Each number is 500 + 50 x the weight over the matrix's rms, rounded and kept within 0 to 999. Layers, rows and columns count from 0. Numbers have three digits each.

# up: layer 8 MLP up, 704x256, rms 0.0575, rows 106-172, columns 0-63
# down: layer 8 MLP down (transposed), 704x256, rms 0.051, rows 106-172, columns 0-63
# gate: layer 8 MLP gate, 704x256, rms 0.0569, rows 107-172, columns 0-63
up106:495493478484408499463466487432491542529491512551461488591517506495455470543344517352531454526597582488529526442497564550541501490457573496462550503504494485548410509465506531538511441490498496
down106:514502540539455541466413476524478522493474522511630523529475526496461443625437456529559525434384392489576545525613516529420428462560455540492562501540461391531482555452499560540518492475452623
gate107:499458555469477480591472511533440467436444492473546395486606561553489535478547437534449494494492532469516623435506535532533512463467469507445513546469488494448485450483464446475483431485468460
up107:547477463493537611497366428470432545486516507497572527506513501514535437488409503528552439478520537449435511542469573474446469577533441567543566529465479479506545506557455512541510542460491551
down107:511526499523488521493493547526527402447464496535560468549628430564518588598547545466502660461539572482441520487491577485542456485459519560497494386503493488482552512513629497322482483431624439
gate108:585441494477510458520567555524525480465454453592494561490492444490501522474423372431455462535546547453430414429519538487464475563485500529466494492586437375399500411424475528471501438436457453
up108:478453490394446499453466448497462465536447475521469555505500490500497478459498466500534492535462517503460509547526556493495481479429510479541592407539538487462528494501441559628520511511454326
down108:469486435464503527411416540492453479498577424519488428482495545490455529536576411528462559458491474572489540585589536547490431473429510479554546513462456534525426509522506517498525450422635510
gate109:473488437530434498494493485493571406511453528534495594551536484484481561493447474524658483557502558494488477522494483472518524504494503519527455535488559369505529550615392490589508519522496560
up109:483449524483451628423537567544518367420461520523511481522500557522468414502496573566549485549507589476405476477523538560520572451405536501531517463518442484448530527528542448475558512442545499
down109:539455537548502458547500515517458631468560550537421509533467367473514536482515535472405433475525555570448534463557446460517523501533470462594498423460451554486563469476586479428509447500441492
gate110:479448537485444455473483449484440439466516488528485458607492421506436546525548479589532540488477426509537529521488498480519503543543565490491460448449412530494512470535465549490493422482474491
up110:467448508515546589504503616457508440568450471517553516535533455520563524475497520579464484446523531485527543435638489546537546557424415494501497537506464548436513435473459549479495484462461526
down110:454479492471488401428452573568498491521437459477585496444562499484481489527570415528486467582574474453538520474394494552531515549583501478529511454517547484550509559543583540493518460521490473
gate111:523560428437496502458478546494441398578493545503579537450448547511406466516551510550449542457527533542547443469540560538440546540471553482523479540503546532573484426499414457513504535557510543
up111:352512562562510450543538386503476554486602518476423512460539512531464569598520517454511561411586480453503547490498520514479507409451364514515567430427484475519543474491438522444496484533455455
down111:507431476422450572515481461559510507562525493507571515532443517412472537511524428433478512474507473616419445481510426552572397541428490460507488517520497533522430617467455442436539397499493449
gate112:502539493577499565400504520547552526483513415580577491586532508510479424395445465480539479458462545553459474393498524522540480519471490521554402482495498467553492453550488530474469539485401482
up112:573548412455463454529530572523527511490561513519557434548482560561526501583493526552566503552454524465446431421537480435555552451437447513396467514475530515549488447490420425514556496537474525
down112:508537451513479494503532486507489476484497453438462562484398479443533572490522474454559542460511380483359515435535576489475504520473550584547500520466489554469424493529505495521533487515503597
gate113:451407550604497513572527461502529521468396511399529527560558550453476487466576562470382502461411489469466474515543526437565546500605572528426513608521401443506506405431486548420528576478464470
up113:514557497552432494398470512457563486525502542446438611587432557495546422537450498535494492548501437488554524452483536460573473547425502552530492496487550477529466485512508462456550477542517516
down113:488471594554463518530511495503524521488430556493527424512549539444456547501529522425546503498422470517509549452565521487612506544597438499600482556559506557484520499481471522459505422478484588
gate114:570500524489439535523495504567499492571486484528493497500455586473473519459461482532460473550456549479470506484551478571508502454492514551484544462443532500485467579565491511538490501508562540
up114:476469521510502607500550474478457438605428577545462507486599565496542398518508492513464533413461449476517498437560530453496531513544456514470428417460472522513576447419452511453534502468472470
down114:464452538511527591472477469510480538578501495518479497519541567460539479483532503536456543568400477491486492444562466581573463523521475546527571396490508588515511550553469588563544458550467463
gate115:462396464536519519446531421434643507494461501539481548431526476493597504533453495495466516496551515503508478443544490507558450631500529429425579403540388434482607607501462512517449525539525487
up115:482485511494460576478502396499509511462559457470533532479500474582466575423508446525438530578548450523554461527523485515507551625523561459518484449500550520472518532595457500459550526522462514
down115:455406469485578463461453436413472490535644549545526526456481546562572415508503486458421560547465516522497467540580463523459530465516458564501533467423498598528516544475474464433568563437519474
gate116:566482503478512481576570548540469432447457607479565465490479528494550448545459495578483530524510502420518523551500527398624517509478464533429538574482432503540511446524441593501520515421567563
up116:487427464539507532530472485493490468470454455565480557543536533601497577507545570517494578457517558550540471380568455530563528464545545551498550472512505433641495496531556509555488507492429478
down116:515581480422486436456523512513465566480441459562532483625534472528492490425527477546542444501531421531570546423589491537502507390534451476507438505454463564555472481536553499558555523534497490
gate117:434528450415453457434438585502532481588505478392495461616474417473455482543592494446561494477523495470446425502473529484609545517534522470467492532400471486483474539497499468510560527608549534
up117:508521516488516449495473571512497576550534482514499457549471417435431513517433492382505495541394501544533457439447509468498447548430377530451456605499475485491512495467551513468505574567572461
down117:495470547540486513564475363604475521495393432453505532471440517452427492511498566526488482527476461474525548485558507455429481526412448484421499544592475510497544569595540485528433460612565586
gate118:519513499550507490550472548541520500577434535483494406400551441512550526541482546488478432498526427494560465528551479431463438551538452456490530583481569390452504557477499486511470503570522508
up118:525477403487506501487501502506570454581410382556503460472473543505463471502409491493537565460587490526498441458574496629438463628529484538558474508539515515488448601418422506641546483484419511
down118:444550530543510568640523530495467570509439548459575476521538438446590478517444541559506419488465497540478500598509502501535522463481498493515492496435628441465526569452468551502401532410467570
gate119:521507496498403511529584532533498391641434595525556479425549502525375466588484412514433521512559528456468513560505620505554381486570556535428528518610431459529568433474494522580487541492421578
up119:532553538497428487514395459513497554507438498463351433435495535490604378533485492476478458433457521514571468558480425459448479540379516500460468569477493491377458376591511486399500555467549498
down119:485456428447521523488395597501515553516536484475365467515511560458497513524531550487482534401471443502499481557554411431457514522538500537465481448507371506533448543482556458374447525521453594
gate120:537553513575455509517430548543457473510500434442522531472465458483505573494474441444460547582490468550491480447565469430540556548479501471498473582524550443580536504606496466496481478407545538
up120:455440497523455544449514668446517504432549557528483467520424510487462452552449547489531541521505567550545483559429533529470430442451430457505452592562460460581504438511489511527405492457530535
down120:525431482490544439585461603546444454487403562542543570474607539530471536426457454448445431474533482553461542517424492452519528467416571570540423475475452500509448509429549489465491601563617484
gate121:563493468547502500537627433571524472564460561539576516402563530515523440426542464493488452495510494458576535559561478462565604438483527431540559499488407477481447493406462481586513511429559446
up121:447503511499572499531493532476588445430527418485565444466500510516481555532484463559535539494503372559436537533453435614442561534507522469487546486500609521552484478475524468490497490500471462
down121:518510478522435592527440676479400559472595480527461533543408555488547541489488573457464487599460411547537547501442455540470383475451514482400433478471585447517453474526473460459502477503502537
gate122:516476435608542563524444446519485456529465505481506550530513526480470340515552456521446471499487530543487514505465495568536505488473480485572505504497423534559428454514556521468487538487520482
up122:511541464469501581521478461555436514473409502460503538549501418485495457557547488505564501469524442572567524460443500458547489568501526489520558494499496504532519531443453448514454523554535452
down122:423521488555499498573552501437492539481534505528484605471601463522573615459545479522459407449450458533489436493472526533553508462409469440517540505525555474549522552445542513517556512531467589
gate123:508515462571547490544432465542482482501553456567512520566440517517481495482411500514521487522547514440544557478430537580537489596581526601430404473445495460593561466478506464576450504520406542
up123:430439516526583546417461464474548442507498534434580468510394547498438529487505446445510540486622545498500559469509476603477486483545435576509493513468512549542472482511530573540442487471555431
down123:496436615528348537512515475451528573504444511463523501396537442474506462512519457458529565506460483389493629478571489461518441608499452610400558488449573391497382505540430576495458521570600460
gate124:549471484542545437450484432656483504461506529416434553441534529454487527554510544561612362497469493410464485414508544511501560407572552473490493509415512485496556509497489477465465517458437521
up124:413519396614458467483494504416484473453578401464436568447568512460522488498529513419487545407550473486392493622569430536484433430484477490457607448509474441658455486517493465574520469621481445
down124:602558520454478561503507580576493520531561584507525537490460564478530489494512579486535506643454493648533524523546429456479497499543482534519523428504539506477423507490504502450536479504459425
gate125:517540450579502491473548475507530427504482537497552480471550503514509537510627434568568567478527549467510495448531463539522460502515437532496550533353476523490539458556520461551510490571512482
up125:424377470499525496524501539542538539476509411493508575580491483454477479508501470442520442519466477473483459617566563484467509558551464499483506484444556487498422460507497481429525543461519554
down125:443536530531500512539493499405508448437453449451534467489495463482581516508497543524482502507513486558486507384473478485431459480483553442449483472482438518519573515558506496563506516580519468
gate126:451516533566530510573516418515468469521509508524512431464521532457429469514529404593493468530515522536536501535380463428489466549507488518470439440565508507469555397519531509521549586444488489
up126:612524488467459499592500514502489536495501482511497591561484483484481523391492503513539530593472439436488489459547555504514507458559604541541486536481453494436473533489577585505504479491492542
down126:481424551485517511580533497476544512529497593534477598436493555506465450476487456557452526427504448425564529459468464507490601385560502436424554491455404550480541411507509445547486516415571493
gate127:430429492594543476456444497496457574466534519447519541540435475503449349549443549474511451537447450461525514624503496510501536616458531556514443557482524375412510455529562517511478404510563542
up127:489605481572500471467547532538444520591466501387506529545478571547402466538516476507506522557569493393509502565505563496524567510472576453472464572430523458481507546409454519467475504485501413
down127:545565509487460509476451513535550408481450470535492520497480480530456492476499531481572441422501525583426359420531472543515504607508471438484554580460579453554538497558493525427476461518536555
gate128:466483486421444479469436445556498409420515452480478422580496502427450438575505467401498504597464606519482463491506552462523492671438594512355463533557455397500479462556547498597499484601430473
up128:455510625466509582503402540550573495536454518458586484524486431368523477470476421634501587581552451438552422482460521472544575542388392406433531453497504488546425443399476527466517419476541504
down128:484408518517541569543469446510496618401570433432470568425575539451484419490471489569626470478552496485530423401523484547535442450541505533509585445468408557584446415402521447493540544534577518
gate129:424514508439494493502422477503466440484543486466495515485477593522474470421409537576531478548399453443480531462507473603513539525483491409453554477524530537473493479412548499526579433537495506
up129:525502511530541561423532479535472525580483580480441616468500449522479575573547500437507476397464477548453498506438556469488438556449545453547472504498448404440479420414498520464463539475498428
down129:445444472500503660533473571478505542473499533455522383384484501524531588451428458405481572502600494537498578475512423551464495498537484481478406506592426481510479554557438550446520569519516468
gate130:408487466530540498416452398530466541595468532436492516485498627462534509505471535420429442432533536532539456390505535529506469553467493551468525502451446518420536434468519528615538487336483485
up130:510433519419494576449510473536518443557400524532471488559487492547462467456445462375604453487517530505464511405531481483530537426560479507594559480476504435468579566581508531569485431503375430
down130:556369586563468477442470525506535511491465362571548428536563553457486581576540425488546547556448554475421475528385540521550533528413584527434571511541600457563470503549493529365512502516488468
gate131:509472502531518524373545438518573445551534524497535530488485539523505498512475569475503471522558522507511464546561601581522373574446496414526511510554451479398475503516478491574472511538467394
up131:509595539565503462494589539432520600505525545510470483548482444505454449475487452391529464460500524475488485541421442519496513503550434463481489600500571535563584400494481443540557497467391513
down131:523656499474538455507505453523510432469455568482409514535479566539501517548501430477503515480510613482502550516634461510501504563482501524513468453499460490478451588646536511444469551541489515
gate132:444466507565470453546453532440459490481440508546431535516545467596560524524540480477439558500429491441441503453494445497452544535471537543409524562536440546545528502572464415533514586485509536
up132:485517505521522515498573413514537521531468494419488456399581461477553478603505404477521542453474520498473530535509494420563434405528471433474476520509498431578589552509581523522519433483584537
down132:470574520554464398577399461483543529488348509454515490535458512479549494431552506446499508500482473423494608555504491442517533467480550557471475505488570524444522464555520513511557477553535493
gate133:434493530530447565532534505526575510524497531567410535491441581494577492499480476577485472449475529499524563407436451450510491496504474443554499554540528523493476453543469471535523518454525547
up133:539574497491475554458462508426533504544536482442463555437476519460413548492471526523445474458451476468368524476467487411574492466485479482524569537544459524450460529384515524494505496484506440
down133:453512472484502521546495561423509460501487574451535493569544508534547527459438537521494548528452415512479562534545548637558483463542401513505515495531487586452533435538477442484503392600486541
gate134:596495457446543399564568511512490447527440545468512549480472496452556610493408497458527485502436455487460446464537555434562533519493434463471577508433526475498497513381526373445491491442517529
up134:500456486473520508507542552485461579484572478546522504580545492447465409526515480534577478565554467529588519521505536551566486552424521477475566520452472451451472540489506447569506465487499546
down134:452476529542490528543558490423526499478468501488512449536587470533498535516523620471450487490609435497448532470510528535473613405492552556529396470449492525568550477505488492474539505546513518
gate135:547529480482520507590490464466562465546552542505456447516502512513592515451496599509485451438591505457520478513509530497510540501482407451495503614550567565530482429550469597510533484485456551
up135:483579431568481471475532497507497481571568480555467508478462555538553488484405524527433481462499428510534446500511581480435631577517517503454486513411534490510471504539490445558474472562385466
down135:539554444508552501472451478570526502603471583610500488544537457551422539465529425582536594503398528484438452533460544482553573502523486511545465525511499478458505542568496544545505544435484500
gate136:452438506530516439569431464566431407546464553555505525544470465559509446507465485467479529419508511526560517513594510507452445507439569480490466494453529536509524581477504582524483440464570512
up136:569533581513568556458514583565491568568504567514463462539510539459527510567506547389573476436553476585537460548416435487594461481527577413505568489451455556497499527419495476541406482487475480
down136:476494491501494489601578463527483531426590654544542448530549555460508515552493589518498492454512512541550518527451482536484469557524447540627532551540396581474441479419535434457502544343533483
gate137:453375558491494432550575497607474512507467597545555561410591545531552557466494496509436554597548403482551460410577488470517377501388537396543512540425550468414540528458496465472446500529561515
up137:450558489499571468497639453557549527539598403477580421516506488539485507433494544560574561452469474510429507525537464481485459495490570469517443536447484500535568436440417486479403583522583473
down137:497590453440541450563548539447469555602559582607589499418501415579517494437541566551470595469520559471541580496518468460512513518481539481424489522574493578486485512523553536486471484471490494
gate138:555428548496552506497411553553438503510469551490614547450494486523615453552524534501400522409401375484565458526531548414530489463627526476453534418456498451560494462505477494444574423450602505
up138:526457458551481469600569537466423473495522516607532416502556485506535409482410530445545505520575453502459518490523448577607437469449500534565576446510489531449492511398435460561578455465567535
down138:491510514498479608483469483455497487551517427513513529504502451464397492486486502407486512428514460557468526465528484467503462567566497466482513514530590584526512588509481503457588519536509525
gate139:469381517439443453512388504553528488502399551490542548529449533501552402528462505528456522583538450593538419492545411544527472535570593456596509474439512479457586526591464547426510432515481467
up139:444538344497472501441600523503563462572481412445538545503528396589477501522505530503547569690512485539481484417568547422536472490425485501502398516486462483491478606557455530603440485500500552
down139:501292525461567536484496564424432439487557512492445437491395478437480550527595460481500548497497505549514456586445495548512409482581453475458439549434553505455537493537535480598492482450444454
gate140:455553522503583439498365396567478455536501484535476448484486480421560464491522505544468518545466505492528540500520557505473478426520549542558487468501343494482564493636453475519501472501501417
up140:486468556469430470481450524539480547578531449352491423491506452536492560616445569558494498473545543543484560353462424388418439423573513494598529545385450477501570601557555364545437582468502537
down140:481475479475559473436585472536438467522449451453543490533510450512473500626609475403576447486473477432505529586471438485503593539530563450499468532493550530552486512447583596603448624550387490
gate141:461518582482443536561531549476481432593399488367512475529527521646345501420424544507555537400465467482447552572507514525581488540585506443471468585522478465554516549491388521568578474539523440
up141:492472534595506455511586555494606486503472510506475405515456498519504450419377507572490470487534471484526523593601480407454462560594457511418449608430568481516502528539477495575506522398495509
down141:582561517465486492461519487433561471526417531474486467550606550530353430517534480541470537389503422548574553461478500486495560500565516489564455562467569399412474584432538483579535535431504474
gate142:442473476562530517488577560467550517530554578541459449440467489399384437521445435537462547444454471474522514479498507543585441490581564530450554545509510549547493544452469472437513598544493517
up142:494524476478477442544474522572508478514336477458500522547487549545605550479470522465448451649454508468482434573502519443461518556540559457465513537554496424469514522526528526485539435471469552
down142:474452476421447502475585560565520482578433470513423575506487487530397554525472500603486518508481556547479436486422409457547546451579517566543405527436489487481503602542370482472564542522507498
gate143:563424514490460562487564504540480476525430480475500555601525491391499480476414662507526455427408491521480419542559432532539483505466488490474547528457471499514546510436448523494536576534428412
up143:440540522575472493446487471456456453487517470465547456504449527516558496527553476459494514455577487525526520435423504517496392457535541466521433493527492526478462479522468497506570488495584590
down143:459412474573512482495499600409568475491484563610491462528435537428573615496380449458606495505445535460521506513483487501382410510420500539487442509441543511559510505492518437582526522495453586
gate144:467556576455407500494434495453491478544531431461493556536423481479523504391437483434443503533553399469414567568557492492567446521514443467547527474398451535510424570518516562637458543571458512
up144:524469546492447504529602553511558432552468460581426606525471570626451418498622529481555555540536576474495448461478520456473507491460463438507466513485447393458463586553587525497458484423452371
down144:474476476634625470435590400601433556426451498510521334383433401411516510489543518484499502481498518522526500473588533615434477531569440450447520537509511492561624446470474529422435442490516538
gate145:406484538486387459556488478426593559451494431467564495453418366397534521500593470465511527470543522505561473498431463582496420482545518524464509497456493466505507491488440595485520609522498497
up145:451505509459407477491583497512418497520480508436473517616477466606582493504563491564452495485515502439541415421414491423479501542542553559489458559441535498433532529460595514499525497467531460
down145:538550481507516470480454490451525487394490528522524547558447547436504469447494569564499613456465515641460537483599532477435517421564491536451491479461576544546450405507549546518399516555487459
gate146:510501592445477505512468542520490532528576404480522508423464493519468502452456512491467533520467548487536449473438545553553515592495519496559495523471522455493533471532543458501440470464517428
up146:493524494485508468537490538478476499465431488435535453483539531478617479458550502514492500468472449507506511523493462464489520534493433442518589510436519492532541494549435543526418512433429460
down146:508512503550499560469548484506485475479529503491462528489550489469462486493457452581538408498443574524470527413439485542471409484529563492476500484436456525498566557513579512532516506573491515
gate147:540491536534495489540536493445500515509520521485491573482479538497478481515495463507512529491412485506531516508536481621526469480545434427506516457496485525539558476491501535521520605509500406
up147:578428563514511449523548488604447627491511463521524525507541414496574447486594535513457533517529536449517469512545480595473452542494464485473533477476509478470570496555489489501382438574579480
down147:576421545491500400504507487610444614527473531545438614539466438588510550545522455477509558468459479489522467384554407592462468475534458494455541559503350467410497459546567483546479522568528433
gate148:479499479557581527539544486506468460500476495450487461562497538467458465479521499476562512510468486521485521633512595526465529451547426433510453574471497452549483426501492530523505449495471490
up148:445463559427466500490575481528445497517489472554568544493519555551472506484504485518480498573451480477451484506455582504554488443547493483558390478508515463568562558513500468471464484471466505
down148:461480448466487394436507603628506512481518497499542577439498449552491473504480537518563469457491591498492586567468521540493495518435480444494521481568539487535427461491561499603568541506488539
gate149:450515387464582468479492510492451597459503590451545494467456475428592481537523612440499477371548523478549527514425381575567476482511550456385466475512470423495518558461498517554564481504497551
up149:458578556510428482397444539579515532463508460474492624561479472498567404439468537574459515493487594561567540486546531551540541486593424476552434515421531467452525521468568452570512522503524420
down149:472587561491474484503413427555474465462486510474507549455483510428455532459556547486568425571452484547471413490541500423453423528439545469413471527511555460515461499415486402442604497455541570
gate150:523413660569540473577515466570468502493373501478499580462479441543518504571487554545530509455542470453486463441523425536513473501460423502522526526504442405475547466418500500490394405466427480
up150:491466411508442417530545520493428553538488531564555505507440467496461510544445378417417463371601553466487514498553456444532489469542503472473472503489612508517477429521428512500428446560575474
down150:513478561548489554503485487520460450521554550451483586488498468475566570431473493417490420495535460441464495440502480522478532526391512435454503617521438511556530407467447454495506503454453504
gate151:547506576496459577473540510512424441588461560497516530421447566599413543467487496640547494431539429422442526512482508434495514497519472525507468485591564484471488518574518448482608435495524559
up151:517513561442490562606549525475500539505433537468507491551469596477538452388544453485462499464454509440444399556455499531506574531493480615455477528497432529434508497510442406509556414532506399
down151:595527497535506444510473478582496473484512556539410535558513490527441529396560439537521435445479523517546395524455495563559577550500368534548549598410525528527511505460513584497545568576375477
gate152:443458524529410477453512451442461402479498445420513628532482525475469557549624508480577560488481526492575565512563447420540526503496497528438477482485468492576425501474463434503463480560421512
up152:542481527494539599443452493525516492541381539440451541472510574469425520455517591529519466494545579523479467466503393493495483443593521453543438509584527492414527538502525452534512380516482520
down152:522545526478486501426449522495509499529472421554446423482519596432530591506447509508525580502587572483485453450477576533460422502607520443410506562521531485483580418520451465465450552496447522
gate153:501496454462519554521460469499436572494528553567495459500445512552487500471461458517481542509529540500512475520459470472575521433489527522454519486465519507479453566467500547499526477511539516
up153:520549468473547538495472489529500489470517536545583445567424534545508548492515488511461528527602509562551490529444512586535516542528496485532467494495539496562486537456566455439529477481514534
down153:501611496512510477499511415488553428477551444407532480524504457486533506549464473480525529467579547577496467563534539450511433508457457515532426535460510444521450519507503415462526469526426550
gate154:492477490446507463547545533474548575437477609535520511541517411485458451536556483443529568397450620477528505498516539614391464512475486480471463515450497511550484482447551371521459564465455576
up154:427589441462531538548528517449464500487517509515535520532526542520543543516612491537536507478482574448475519557464487495500532473618565509559420486534488569530507472510515489520452573522464415
down154:501452466438520435508437462506455474528486407513560588488481548541584537588486468494544451561514488467432496556522478478548566625490506437496456505407460462479483420462498553531486450481579540
gate155:454458445532508477524603466477455470465462403596544498488424489546448557435508462493466481557551400495553516455559504528499501514542524538480496439555473436497478600478485464518496518510543541
up155:469513457406557520519545523449398491442503457608505491425480534521480527460477502481570529465531502524503511448499456507471517385579483435479535587605561534522503555454510506485551523466531548
down155:566499540460511560527568496553547518475495419558562500470463438427526459512596505529481495461506452504470548401570534497479525528402472548464523544495502481443506509477522504460429466525480420
gate156:581589543474459501506409569511474521570393447553505504533539472455495434517506473442482520451498484558476451354395437576446415543436523445614500431527456480453437438502554503536508472547462514
up156:412587474421467511473513402549446461503455431476531478468492580560419449553529428573458472445509475494532464453431590405497516535625512489532511498560440523474564467560533510433531424508472552
down156:623497542562523576501530527491502483509524470495493504563584444472581459465560514525509477459433461538491595567557448496491474424491479534442514557431492582498426455473513513532459531610469425
gate157:511409482587546480491508554497551459461583506486542597592513525453502498424477544438464473522473503552455499579592497520473441385483439494449533424411400492504571467469453565553447632485463554
up157:474480462413397529565569538426581485460433508601531534488508562527468428507606484536444479569494546453518476465485568511551494498411388546423445533615523507517347536434516510482528481459522516
down157:523521536491438514522480570460431503532370502439565429470571482528549567506502559461410454565505519403486561448542567457528520574468624417480466467513523390468546592429441556497422496534498527
gate158:590419451514487454513432503460508419572635530497477423429378585478498575500401610442555595460431481416512535568560445491533470456535558482556468497538535433553565508564538477510498534638498551
up158:511522504563497407524517463510525622475477463477510520534417501469450555554453493550496444502537530494457559495566479461522509492441430565567477562488456493474453536508513531434386537519531489
down158:484595525486508523568542486494577493448473437473500521548456454473543468600516508524482490540459500479498464445448454419490481496598458441457567513559505531544420462537497471480531547603485585
gate159:460622479462532600502489489497446506535464456537537470459468550517444438557515530513475530523477572501481432503488473518469559593371563523525504529471471516521502517467498394511491497518488448
up159:537546456489527565475425515449541578483484459545515483472535526474513385567521508509477528573462549485533507502508460526505547506451508586533534496535501469522410559469607520377480491431502501
down159:468597495463520423543397516437572506415586521579503517482470497480539413507470491508520485451497451491515465552480551457512504532455527507503509546478494451531473447542432429479433442489560537
gate160:454564565447477522464568492508506444541480586403448470446525561509532477537474570534495536491515508460410425466506576490568578426505560380519524473515468494496571499447519526631535583469631490
up160:575459524513421474499533483528481463487462568454458548520528470550510568488483451537569623448479480500510515486499399572482559570486424526478577465383418406485451646515507486576430473468535540
down160:510469532491499541493579526442529458510471555489397554526533572487472446543453501550508484456551500521479497517508530483522437479542459539483462487488450460480510493516497501563540459507511458
gate161:510520509538392549510567578528552481608528481487561485508527583447386490506434513569554460513511405495535573614500451466529501526590453472484491475463520521542538530483451514558496553464444517
up161:521541473549555493584474486558503563583402514487448535538624442558468490492517455493506535429590544513492532445518390491399468634523501416510502522503497474476521491553430493592458465574422480
down161:471494495495369534465485552484579471512415564485503521528457465507484502596410441519434504498490517559551483584470512428597570430458553455527419582491500456506526495499481491521537474450457459
gate162:485433507501481525601562575487425358573431389464520563483505421458428494470560550534574504455487547532588562536596579514509441426492501504504568514575399392497462675578475544581534548573471525
up162:466489516537573391512517484544577570465550512535540550549476530527517409557536426531561423477523492508494411521569566372496552556449557544457504475399566479565548497468531497469513445385531413
down162:496448488486500466434520522527507492411506536400523502409527541503539480528481457480480452559472483520564425605473438536463444478506578521502444439601568390527482536525459477375548425510445575
gate163:405533529570464389492507557479441426468414496539554533513543558423565511501530502494368492530568492497578412496519480503439574525506495552524481519557520569449453500537425449534482484491509505
up163:538493482517498441596475424498455390485493557496493500500468467540526468513513508480532525510449471496386528444547525446608473522439518491452579464505444468522517503506488471513542523443405512
down163:496564454546572594484459572502552465549514558503451448516561485466500532441572437412527531564440426500585532444461463530546566470556489519579558510487559580452507554539476477540445547483467525
gate164:509564512424551515405487498463456474517522489449446512441465410490486508517455527566519519390538486430468453580548430429466527590483562466545440464534467431486647537533545462522454514477434464
up164:516449522498522566497471427473540529539502519508430419482544615491512458537496589482509582465544433538442441515475683520477467494477515495472563516366440564500455411465371467536535494592510539
down164:530480563464564511499480491538539559490521490604455542455453518531475600442510421555502482493448360524512532422542546520378511409507447536497525457472552524448519425529329428389519537528479568
gate165:512523559556461454439552494466437462466452586487657526532495443503515498485437396504478526460488466421477479576558534498540431535584499442509452497510633439483434512517432495518482414463473526
up165:450520531533485514576434500519591520522524475493450574521475500393508537469489531508480487563513512502526450475511530358530491446459500518512472500558492443547496460470513589413519395479469457
down165:423483450465459496465500524452558447529512515424560444594487548420501497526523454476499499488526514564536470526572523469554501514469491515566482533489377506490457480482376564470434450558449548
gate166:510443485449488418579496522503427465567535447620449443528562446526551563484452516429559579594524484434417430509520450545481498475487564463383508522545506420538415554368474545520562469491497555
up166:539498452479485537494382489436564515480461392519495479426516492467525494419483520511498522493589424555557533498462418567579556391409460408532559538502520517551540562454527600457559382527562471
down166:567287505437538432453414484394581521481495393439544418485530490589490519450583543461519461486555377510496441548453477457512499456484516470490532425464545492501503564452508483494484471541488484
gate167:416490576509569426588448576485514485590456522439427536463511503500537418549501477472430552541432524538488462424595596485484501557576562454499531506524515529528650518539469489624514483332489493
up167:582454342450513493481476509488462491568506385479577496489391498499512504511519464400515493573467396404444474562504465527524550548426629526528456379484524430530579606494489495448523506517539530
down167:569485518525493473445475550511514522494552461505512564547461542506628634434615409463514579546575495523524470551493477499519424492440537523576444461510605522485451566449477574495566545478534521
gate168:468549535552595484566528479525431492470504439500507530508510523470493444517532500537534561458529550559472509527475506456559532460494539489544531438529470487534538555477523468474499504510567539
up168:473489473467442560539460488481443476505503494582432552524509456457481527363539485437507479546594476539545472471507479480580574552512474470497513528530549532578527481388438588535540525387484504
down168:439471478506473492446551600388425468457479463480472510496454532512489530471494576477363542487490500434506486510490414527534506457542454506498427552479536573417563517513441478420458510388461429
gate169:496486438565470550396476502521527503571409497557433526567482426565573543556486563506521498466440449476547431558555574535515513430461510508472501539459510491569573542594556555456480510512580520
up169:466533471492543493512459513548584511500497458380459461394549499515487497498514559471549517418559496519544591445542472550516442526515539482543488469496557598485506496495450524522515500572468417
down169:450564476473591521545548532430532513411541513514465509515490525505529516491556574425485550453409520491450512484526425445537545481505562451451490467517551392483458587439525516453515588472538457
gate170:497558473459400428486396542434441483536472488546513507554522508463501456551483593480379434524521428551547455533477460517523470534442512467462542589499551566524602486553533459464500510488430493
up170:481452552373602501580557395482562503497492529499436454455417512559486563423450533445490523438435539462462520516489489490454496465453421467527448507438439451556465532472442495530464489526532517
down170:493468495492467519495497504456484435461549540560427505501511514493423493465463500463494504387544527488463524399522528502440543527548514530545479453530466441501585557519414543453548547459489551
gate171:547299484562367430541528345551532429701422449374448568481486512462516471574375448500585501454547496503329438516612396559706463536615726435334639372416379350668589547507323720619559588551470546
up171:410671621446595616489426740438317673363464524667432332530470599557398522425554524481300540541386475390660468389360455358258683445483372563663353572677598704342530401600545420358528464526640385
down171:461697499485497578480498577508478543502503502535510456494484535493479516477472491475442509499490472287553493478492476485491530460478523507523486517539498579468496505492487503488500512516502490
gate172:496528489549399466462567551513420540526428496479420484546464440594471523520416367387508529483475498476412500519500515513452514528514453442524477530533478457521494570431479505508481468480475507
up172:610455507432515423553506488508508495551561535607581580479520544480418471462586469554414523544495445522510461513489494466543474456496503443506444421498484544577513514503528577463445510521487532
down172:499521461495484485447460441483442547583547505547535511559427486526485436503584586468423450480445556513437450498551452450494595500467510541587532444519495464425498536516530468476554419558460565